{"hidden_size": 96, "vocab_size": 771, "hidden_act": "squared_relu", "norm": "rmsnorm", "rope_theta": 1020.0, "qk_norm": true, "attn_scale": 0.178, "parallel_block": false, "extras": ["local attention windows", "gated attention", "exclusive self-attention", "value embeddings", "hashed n-gram embeddings", "an embedding shortcut", "capped logits"], "init_std_qkv": 0.0174, "init_std_down": 0.00411, "decay_fraction": 1.0, "train_tokens": 118500000, "dataset": "wikipedia_en"}
Each number is 128 + 32 x the weight over its row's rms, rounded and kept within 0 to 255. Layers, rows and columns count from 0. Numbers have three digits each. The size before them is the row's rms in percent of the matrix's.

# layer 5 attention value, 96x96, rms 0.178, rows 28-31, columns 48-95
092:140143092146119177112114118107145074111161137088134135179145046133160140114110145104169138072104113132152135098125100144170091110140102119119124
117:110113128170177130116123161134086125090165091168137168133074133086058150153153132095089234120067156094116111120120060136136120146133129109138120
102:094181126111083106106160110113094070106188099158124129188129124090186158118172121093163150047152106071093143097150162104121106162116166111156125
084:140126110124181109103085097136167065181193147142148127105109070111142104175149126181179172168099102122093186120110105151105114135135141113138158
# layer 5 attention output (transposed), 96x96, rms 0.14, rows 28-31, columns 48-95
096:106102136111172090089122115144092150131105075094132120096120204118105115134120117132023132148137130143117103137101178112123135141126145104177090
103:123156121086094143147118094143133146176066155082148125146190113162173091134111124163113050155210084171109114137125160127117123101127092151168143
086:172130131143131174166136131156182132131076171151109130055134144160099110133075141160182095186147150115157131122150100137121168122196076166049142
089:106147145121118120135122189118111183040131114082102120148105097145123181084127107117143064160126146123118092194157134126141177088121117108063144
# layer 5 attention query, 96x96, rms 0.141, rows 32-56, columns 48-95
065:128098087108141068116180176122115141100147123091090138126161057079121138117126142081126134140140102183159200149084101106074094111134172139153166
083:129157049129103148154111129112127119173133143161132118112071152142126113098097148081131125154131177084156138058142114091157072114107097131143101
071:110143214141147151135087106148176175139140099157200120166198098121116155147143134152147138132116114113081100153121111079092172067127191110125090
074:140115182154141172133130123147179155134118097145155113146159118116123128141124150155149115101144102092096094175120119130090162098134152113138121
064:133174183149152188147169153145163141107081074146154130152153133146127161141116135154141131142113144089083107145130146120134199137143143082134122
094:111118056119123093141073160109144126160154163123102151172106140129124102109152150065101110135112115191158155107140100133133128150138102111133151
091:106138179137063119080109148089085142160124169087097138103074203105135109112143059130185076092131131127090150111122172163128130138181160146125075
102:124133084093140088090121126158145164113135132156164137128143056176133137089133182126138101107166121126092077033134197070126136103115109125054171
070:099105055143154173094101136087146073103099074129122120152192131109153142137137146096097114139129109182073124101100085145120113102159146145147143
071:129126227131125123162068128157133166177173158175202106143163118102075166094147114125141153124112142125126132131136088089134108088107160145134081
071:141099164110132117117140141137153132101139111102096162153136127084141104145167125171137103098113080157124085199132133174109157145142126115121162
050:164058110080097079133132111146122138081183131110069132101087138087133099097146101124170134132155114158170142148149132160124104157149100130135177
059:133105177117115144119149132107116173100162119122114113136129094126142116180122131200176134116128133105122073167122134163138101127125152149127137
067:125131015162203159127115031069135127149114143125170116158103135158131126141107183091080082134155148118144127116174124148170121189159142126128109
074:100102094115172092073145067114189184121120144122094137151113063151183133122101117142101082109120134194167121165126121125093128129127094151120140
076:125078123071116167090191112119143101129126129136064127106159093141132169142103125102140122090150084104162078106089190075172116096095094160125125
082:107241131135099136169167176123172146106103107121157133163186177144144131117062105152087155140125154121116141112132156189172153134101087146132115
081:158132149145103082113156127168043135135153146088124146110151066144138086103150124152149121137177125066091155082130145093173154132157150111095101
076:200129145120135132176171127099194123093126077122144082094133142144119123146091096179115130161113178124123115145110207184190100198127099123126208
089:173095114113095122114108074105123121065157115165118152124141160107095105079170107151083129124138121164084151112089077100133136103136185122115087
094:102118132106120109108125101117136148149130210115204099112106133109201133130082127128154092126193125086113148096114151101121106176156130160132104
093:166107111076135106113106155145099175151115161106157124114107078134087115093153196141147076147165069120094082124119168120091148117139128138044128
076:138079119094131139073152109130112174140136163126131132063135166124174103190112169139090128101164136149157164123102053161131108115091123155181190
084:111086092124169110101161141068043161123131078146132128131175143153080064159069191152048142158184101108146083154110126160113174148139124130153137
075:170134145127119172107131128156101102195048144171056109137115106138132108114103105088057156097163100091111130103171145050126094139122102119117135
# layer 5 attention key, 96x96, rms 0.14, rows 32-55, columns 48-95
062:062149102105104138144156137138097143141139143193129120158181115149046139137085108095132161137144153170179105099110150098135182119089076052113138
071:184091103145150102145084119132132125162153119188128101071132141173107115108151160130133123093087188136128120122113104081131004097088102144134148
062:085119159106113146119174140166142096101133163093126159187150175073144113163105097166179109157153071134122147136148123131104220161116195105110098
082:116131132110110153116196140149168115111117158074167166175176157100175107147131113163206096137175099093129115146168089151122216163117187105122106
073:085163171118095160100194172169133134107097171079123176190153150119176116143110089172176099119184105089135144144154104147128196158109185112128096
080:121130095165166086122096151080160154122074064139160102082144143133083095117121156064035159139071138134134146139074148116114087112136079118155116
091:101133193153122097143095115106070143160167130087109152147115146098131131137165113170136106127124154124087136166122208098068132133137173146134068
101:154138094130122108108105171125170118130155124162201140109127059149106109124118176147132101089138122114064102042159153062131160117138108124079161
071:137148104112125108136143103117123134157091156120081102181132099063134137145232158104123133120071114171090092129133111159164130158166141164109171
066:124142089135146109204094127130118147165151132117153123121075140119079085136105123117083139141092117154184127170127186090142155077105119121137136
072:104111170119109150100185162133194126096132150092145160168187123090169145167150125164173096147163109102120089124146067144122178155152163115107127
041:172075130090162094096154135092177160124160104151154098108134123141089133136111149124175099118087127196105106127158071073175080107171113110128146
061:106097175144129180149157081132083144115113177128152132126164099112132122147150136186210122158154126168118110169133124156138144132109174123133103
083:151157114173108200101135111118197112146128142099151139162141150093145137101094141146106089108166128129184081136161109161160140141152172131144107
076:121116107133165111167149149113172164144145108133046159069131074112110109116115129113114096126163120165153121136132163139099119116127065166161179
083:091193140143077133140108106088171148099119171130052137144140069150128164177148136106111137089176104119144138076137161134185193077093145136113129
085:080155098162122107149189122110160141107060109155124113148183114143129174103126126158069140138105127142117137153074148171127136147078108170113104
082:075186174127127037101117118137112142062147169096111134126155065158155062087142078091106096127161129123068150124157160164125137139190185085108130
078:160137159141090115144147143144084134093099071127094099084146174111097113093131117168096111180119208128094116151143179141225117140108120097078167
092:165105111074100125148138124110082073064195132148114162069121151133064111098169099145096145140137125185136165132131117102121137116146193138126109
101:131077135124088151124135095145133178156160228138163078140159150089154134108126140088163110135169165154074143070124149113143132142161127118128149
098:140098112083121114136098118177122168178113182115119159096119114140131098134145150163150093187136071133071083114120133101073149125160091099051132
079:174106121129124092142105163134124159100171149114129121103115206135103135147161183108084100113173164128109143121167057106081093101111149119205181
089:108130109147147065141189171080082108100111079147120158112151134141119096145091161157060113170171122105161151170144162134121125158175159154152120